config = dict(
    n_layer=14,
    d_model=64,
    n_head=2,
    n_kv_head=2,
    head_dim=32,
    d_mlp=256,
    vocab_size=8192,
    activation='relu',
    norm='layernorm',
    norm_place='pre',
    norm_eps=1e-05,
    positions='rope',
    rope_base=10000.0,
    rope_fraction=0.5,
    qk_norm=False,
    attn_scale=0.177,
    bias='none',
    tie_embeddings=False,
    parallel_block=True,
    init='normal',
    init_std_qkv=0.0634,
    init_std_o=0.0,
    init_std_up=0.0634,
    init_std_down=0.0,
    optimizer='adamw',
    lr=0.00578,
    lr_mult_o=0.996,
    beta1=0.9,
    beta2=0.95,
    lr_head=0.0128,
    grad_clip=1.0,
    warmup_steps=220,
    schedule='wsd',
    decay_fraction=0.805,
    decay_shape='linear',
    final_lr_fraction=0.05,
    batch_tokens=16384,
    seq_len=256,
    doc_mask=True,
    train_tokens=81630000,
    steps=4983,
    dataset='wikipedia_en',
)
Each number is 128 + 24 x the weight over its row's rms, rounded and kept within 0 to 255. Layers, rows and columns count from 0. Numbers have three digits each. The size before them is the row's rms in percent of the matrix's.

# layer 5 MLP up, 256x64, rms 0.199, rows 134-229, columns 32-63
141:147115176182141112135122064136125106135101108153120106151132117133154162127112144154132120145155
050:117107143167175123147109113132191135127160135177121163151112123102136094145084133183177077092124
150:095092162142112178175128113176143112114162094130145169157107137141134132117126133137154096110138
046:096108171196149118125121127138163153141129104138124122114142144112145094166078105121158105108123
147:058108162154149152152126118135122125145155140129144125175129105136117140162118115100135139109146
143:157105136149146119127134124116191118142140117102093134104086118128181132130106128105139161136140
044:106089124162143100135101109123166140140150108163143135104109115137127113159112143122156084132145
046:110109168182153102130099101125154139117143131114144118127128116149150133137080137156176136118156
140:105124173132130102132131104149129099138111090122170121085141115137106123186102111134145062116122
122:119136127128147170174129075126142159108133139155113121143118185099114104144106125133136140156127
132:087094143126205134138109127113206130146135133118108142118144115129200111142121157154117137139118
122:182117127162162113155115114095143145093131126116142121134145092116170151114088100174114105136125
069:128098117167126101122122109111158147134169095164118113147101133096119103147099137146170102122131
039:080103158181143125140083131109183136145148109165097129108141122149141120165115101132156139134157
121:079143099143130130148136074133150123126121117165110159187154193108104102117125122082145125143178
136:099111153155154176135120109124137141122145113145126103132070190145139105179119118126138097128126
115:153097134117136112186132091119147119106146100147138131089109165085082097132113106119135157110147
049:102121135173151102143116108144153165132181137129135104113102133117161090154105114120187102112145
138:126133168136135125130131103156108149122126123132146114149081175144134155172121166096148110115119
117:160130146140134155126153115138143097130139108129122097147122139123153133132104193134130083152188
038:111111160148190122169087102139153145146168136148132124141126175119141106164091148118145097134130
046:091128161160178126140105120111172136135148152147122134118081142144182104141100149162157101121140
041:125093133173160111168093109124146142151158104144126117129108138107139079146107156138141127089152
043:132083133170151114142108099106158150142152110133146128117105142104129144157085146153200106119117
136:123076115144129142114129113110105147166135096132143115179072126158143148089114119123114140138154
150:114115158145111142157098136150127109149103087104173148128101128138149140124097146163130092140162
042:130107132176158110134106112138150129117158107167138125130123130105139105145065117130180071081123
035:126104150176188132133086145149143152141140134153131140146137127105150088134081135148152132138140
041:110089134199129089175095094128126135141149135131109121132116116125157105134067143143181111129092
041:141062166146136129140086095136160121108157113163137115109082119127144108124078119114173108098168
158:105101145136123114171117124114116140084183120159101123142141157135120095160106116139146152139138
058:069119123176148126142098127122179133122148131139156090137124125116149111172118117154168093134137
040:099108156164140123155102141137153131115107099140111116100087102114126109132072144137175130085121
066:107093140145150118111115096105171126124160122146147135121091175124101116165117127133162118150156
127:101102140134126172138112086137124144112114135181130132165105173121131117120107101159135131116175
128:134131128121137139139091122118108154137167124101113118116119162075120145161116160152121121080129
035:111095170161140114128107100139188160150155092173131111106126139123151113150090125133168113144166
051:118108129174142105148102155127176142119160112118115141141114146129164145142107139124169096096125
037:112102128174148133177090090122173135126173101128122131127138141119146149142098120118152088120169
134:126112117125129117145145112111165155141184134172125143108131145104141137164126134180142140092085
041:102078127161154124157100117124138123173161156130105129107117141114162127127090149119176106123153
037:126089155166161141140088129131188133158130098114126126131123128108150072155079145147149107125141
036:116117128162142143154069122145149118130152096153131105119101155125153108137107132136179098120131
135:114119135131131170128121125091161159114145110118099118083124171121141103128110175122123077130144
119:065107159140122114107118158104162114122109134115137139111155155175130141187123134130112144148154
132:137106189115144133138123094136133131129133120124145134133135159077132044153107131161138077082162
147:134128119154175130123134113131152165156165077115113099124154165084146092108120134107143139144136
065:121103142165135120168080132130143131164164108109116136131131124095142093135102162189170105133145
138:110134147134166117151135067104134128152148103105125099122148097137126112124116119177143094152134
042:111100136165135131140061100120197131147168088128117138143139132107147114129080120150164107100129
037:104108135209122116131107113162162128140136097162120132124125142149150098155083119153171107111163
146:135121109141210100149084112130156147123145141102086117122141143132178099130117123105165115104123
123:092107129142136122145122122088145110125151082139146127170132142125122089183122141092173117150145
049:116094136165168097122093120126171153160129121123136115129132145116133095181103163135162108123126
157:103139155136188163157110080148129153124171104155118098115157129098121134122115142089165111101158
042:083094152155135122143122114149168129160137094148099140113114124134164093145106139145174133120159
048:115106166165159125160092125135176151125139117147130132134113108113120086160118144159174118115152
120:107115091162137149137141108107142140112185104141141146076088113121172109208112102129161136116119
126:146098131124151118125109122183166123111140124168114150122109120120183161167102143141104161149175
120:119129139154118125100119134158115129118141098121162093116148154114114097167129117122154116114116
040:109070133165165118126105113147150123134171113113108121130120143132150122127086165110133126108164
127:107133139167121088140113098155122153127128117101129149120106091071159115149109108131118112097169
050:130110142143157138143075096152140111116129105121125104098124138152136115132074106142124084114142
031:102074137181132114135091118139141167156155143118138117145116098137124105171060169100144096124148
119:137153119123135142113070125135139161113127161177126131127134146112103126093118132154146125135128
149:135113173143135131152132151144169107142154134101155151125115089137182114140105114159117156129130
038:122105122175147132138091106116159133131178112142105114164112133109118132138071149176158101113123
044:090072156155142122145112104103168141155148097136128136159123144096139096138099123144197107107140
038:100091155163142138128100142154128151155159107125083125117094155128170113165115126138202096147131
038:075123132168132110122133107128178120144192103160152140142123135128140122151070152123164113138135
050:098111136169145126130094127139135147125144079115131112145108109081166113144089154139164096127132
065:105106121162142137177102119134193137125149120125150152088131124118136121139103127139196073131157
178:100121138176160112163057120122171130114137109122151125135107095106167160117111110139133120121114
036:087108134179141135129071112144132138161153130159127103115132115138156124168105134158187082113130
175:120120153131162156150117120103117150143155139135121131145104138096181081153118094177141095092120
039:094103159148135127145067125127147123114149137124135129118115137114140103128061145149127089087155
043:108106159125169117135062124131144138131151139132120123118130139130135103123074108110193115111103
135:087076102156129137153097136124146109152141146138105119084111170169125113139138114137125119113153
122:123145122169132120154115100159108119156148082139161160125136132125133137166116094128184139115165
133:093076131143117165178124123146148127126114123145101139162155165148149107162130150085132147117123
153:157105144135198154123114083137140126143159103119137125136125118097159125136113117081133129144128
047:123079136135158132123088144110167130118196123130100112139127131105133118144097138171158100144147
126:061075115139115114134108155137151127101149105138108129149123174102107146154126205098131112119136
115:132109147123150118122138129107158130139170122140115143169114147124164058130122152172149106087112
039:086094183159159100111087115136156134133160115169134135156132139127144103175092134142168120115124
039:123119107174155099155116113108151116164171089162117086141125125151145103128069125150160102107123
036:107083144140178141127096137152154135161132127147145125103100129105144090135114155148168143120140
117:152092083123153122119131138186124168108117113113186118114067115157132174132095131138117124179148
122:115136164138148156152125069165160132091188110112121084143129134109146133147114143124128152125126
044:116094153153179123136085070142114164138125123146124146125115125129168136118106139138179132108144
034:107120171144171133127106117146174148145157117143130101132126126122157107153109129154172090101157
161:093096108153149120116117166102146145129151115122141134130139128086137083125114155185138112109141
035:073101120167174091138091115151147151138161091135147139156117136137153121144095126163165098103126
122:097093124116114157151131127163159145175095120141102090104146186124138140163116093110151152132144
041:113103136166135134129103114131163124132192101132124139097116147133142097149085134137155110127147
042:113091142166134121142112117115176137129111106144099135124132141124135091103097136148159114131160
# layer 5 MLP down (transposed), 256x64, rms 0.188, rows 134-229, columns 32-63
134:174130130127084126105137156120112097100111136125130132158116104120114115112231114126111111126140
030:100164132158113121106102125170103122137121139137104141122129159141126142106150132138111110140140
154:168126123108122165151095110118126173134158162136122111124121183131134122134131132109090101094174
028:143176135093158099151150151125132082118129129116100143140142124149122130120093130109132104169086
149:107102143128113160103160127178099136089164100125135154125126084126124137134127128130106160141184
164:135164159149105124062139125081101130101131139121103104132114138146111131084188089121127132121177
028:143162108134150113105127070133105131136093115125119169108091132144114129147145133100118105116112
031:105124114133139125112131150143119172149154101114108122101145131141097068131147142139112135145163
134:171156118131119126109187102096181108102133148141124123110171103129135159138118120098095143147076
126:128137139131051124156143148106147099100107188124081130117140166138146095133126135149106161182129
119:174158136116132143128155102176114141138101113157123139098129132110133099067122124099104079131126
122:108087171107149127109112147155136090176100136108112107115125135159119113085160125129120129097135
047:170117132114086084095151140108130127153120156127117144150148152084121122137165100111138151128133
021:114153094133053139106132125128111099128115145108144141172155126136085135111192152121106126159131
109:137109122201141101126189127118159113137115123134099132165139105148149132171121118148117139129152
132:124117109092134147144113129097125112131123127078122102133120133139134129132185134149147132141137
115:151154122108121113120132124117127093124120104051171143119105149120119153138108094117167105135151
040:147127144116105131143116104133134150135094180090136124185108131135130173142113128121119184159089
140:126167118123073120131151121137079150104122123125118127121105175174135154144204164116129111144136
113:171139136134170134093122086162134111103148101145130134134132099132110116104181172146132111153142
014:135143125076121134106187162102108113116101128127137125091198111127097140126145112132083151137098
034:104175124106148132101142107136133131121119139099117124127139096126127135122161094132099103148147
034:109117108120115144144140069136100132125136127144099065141108133132122154182130109121096144146100
031:137144131094136079143091130134125147142109167125076111147100153180114163151114114119127148136098
133:183071144141133099106153136145109117107114106129081147094196127113136121106148096129155190168149
199:171128150106140176063164147122119115104119174146106150143140123136149141101104130117109094098130
029:150138123113130119131130145128130139118112150136114117138141150161098148130154122117116156134082
020:133099087133123134105157133155107160155105121100145103105108096160167118148135129110095118119102
022:122157123114118104107182139132098139095119127130121130123144096144140149105164157096149087142127
028:166145120160124140156099100118192148110123121130133083108088153119117178125135136098126143114108
159:119140108116080106157108188086101116071135130156105127144129153146156155136094112120107123187147
045:110102100132120112126124167096138074154094147086152077099125122139115142121180103121095148143156
019:149137114149157104153159123100117124119140142133105092132171153148141111101099195140167111130160
069:153128087177158152131162106108153129106144137101151144148109108117119155168134118114133050119122
120:154133145155052116111148111123153119079125185143094125126142143144129139093152128151103103144112
129:140153116132132127110141133134095161102137142115111130137165082120153105126167106174071098127095
022:158129142096109159097178159120145128099148106110148149103133112123097155132128105147132123106079
035:123133133118091120114116153123157112160122117103114116120140164183094106052211140125128130124166
019:127170172111120172111157107130137118118129141104105095153120124120134106134128158155126162107097
134:112146110087117096108183123145130097128117159121131115132150165129146105125182113127168191095076
033:134125116073142120156167118133094115118146110098156159143142108161138118126108109120095197134083
022:114110176095120149129137147152115095149097143107147149123165112084131143081122149100128133117076
015:123158157113125134102171128130108124114107139116140138145159105122142109106209138154133144102093
137:101145089115123142093188106107131150134134139089105118098114129143150164148163129151133088125115
115:183142148095110098120112126144130127115088125107166146125092127150101144166127176112149081156154
146:086140164109093166144116131160126092091148088138138153122151076097129109108112118127136116148150
158:147166120130063133127165118122113125150172112096072125103139214147086123101155140133140147108136
062:111174126122094113084129133145144106130110140124122139110152136138092141135193150116132116159113
127:092151129118152140102141143109120117107134116133120135137110087161130130135145107109147140135142
031:175127133109145155140125106122155087117135121119132081146129119135139137123176156127150187150057
021:111167092130142129096097100084128146154108110163126150157140123142126104105118141099122154117111
163:148146139089132134103139147112107124133124139120166124085153133136155106175170085130138075131119
114:129132159103145138168157159125135131069111154137133093134127132119100104130098114127111107147124
032:129141125094114140173171102088128149128127154088152127107143139111065110135159126088108143154116
138:156121132138135086120137122179097184120147106106124125117112110133122099137186133109139121103159
039:093117071103092144120136112127122123133138157139114125145124091108129103111142123108122195122140
033:121153117127105177153135147158103169136072143077133170125157102131134089106164145123132108126149
124:112121152171180113111146126145110169132144130110125151119114140099184083136131122127147141095115
131:134130115127134135114121128132135168140138142150142118127114144153102128133144147139140191131146
112:152090102130148109114115132137147124130117163163108131132103146107119146157040130132109139128167
028:101139134138104141065121131129120108099155137104122155114124087154111133139129146141164103117187
130:139141085115114119138149139112046117130103115116091146122128094161094116111175140101134135136113
044:115119106107118153120131107117128122110118125106142133096127159111070095179166099115087144125112
016:194132153102108120116107124114131117117125168095137131121123125131085143146169108137112120132102
120:117107128155165180110131146136116113156149169115142108170106168164143138092087109138106124123155
178:158187118168159138092149135116079124086154089125156125118124092098127140070165128129158125129135
024:160144098085118121109149126127132102134151142124113081090109100145131130093128098168075113127115
032:130151132094122102164189127090131153123126121132101149127105135098141145109114134181162102099117
028:119135126103130137109130115142112103128130148068116139140116105163136090119172144141112109132166
021:108177146128139167161135048082145079104116178109131129174135119136123131106126128138079153100084
032:127130133111116113122153144148123073145124176117168123114106106136096122121097138134083156150164
051:123188102136094094103149135148121111127180156111140121104108105152095109135172102126123119131138
167:126087127133150161153120114117141146141131143161095122135133077109142115133194161102123113136154
022:119126176094108123101155126133142117109136159110123080121163148138155154081171083114088131108135
177:122127123120147158136120094104125129118113127101146134129121133149176092122147120160131090131122
033:108149107085081115127117133090101126110108175132157133135133174201114162130135140079113158124129
033:147182133134126100090128116121092085104153144124133137133119126126122163109197113121120143145119
126:128163127131081124141127159137072148127078156120126139127108095114088147134155104113166130150115
113:105138151121130166128164152124103115121116119164133121093131123079129147101154123131072159124118
138:137131135136101137135121141137092128085141121104149133147136123127160143178161141131161093082096
157:143126156144149151113114119124094147102122117167135131187115161116109126114177091105100100106146
030:136124118070111146099148149171124165089123124034131140126133127125128121106192148092120111130147
130:146151076109126120140149132079149152139087119130133115139146076113136112109141111112123154130148
125:152128095133139153130139099142107134100124131130145133139129114142145148142219104099149093117141
022:129118138127107164121148127111123158119132138115157125119155135129069159165177141117127108138106
028:179157135144085159104128092115093136127117148145145161095125136138092132153158141102150146120113
024:097121125124121140074110130123083106158164113119155124115130115104106112151182167144153151127129
128:141115107122112132115131116119159105156111140189149178151129153135110127124106122143125131158143
120:151136133153090110107135097130117103145126133131136171126104133121126149082222110126130122128097
027:129143128098132172102127133138059178101127136125127159137120115096115102102206122143138130132161
021:130158149090173131114135090088122139127128149121106157142178126166116101129151170119102158141098
189:103108090142143118105136135159170132117147101112116089127108132140094100108153159126146130074142
005:163162120096089108131130128101112114104100122117136138098140125151098147109159100077113132130116
124:138109122078032141130124124141106166152116148112112093141169144117119165138141087123126156119132
027:162159118100145096139131163178119146124118159129069144116117196122083143123151127100138148123104
033:080173119137142170095133156111172109136086108134115095133155076133140138124103112119123147156124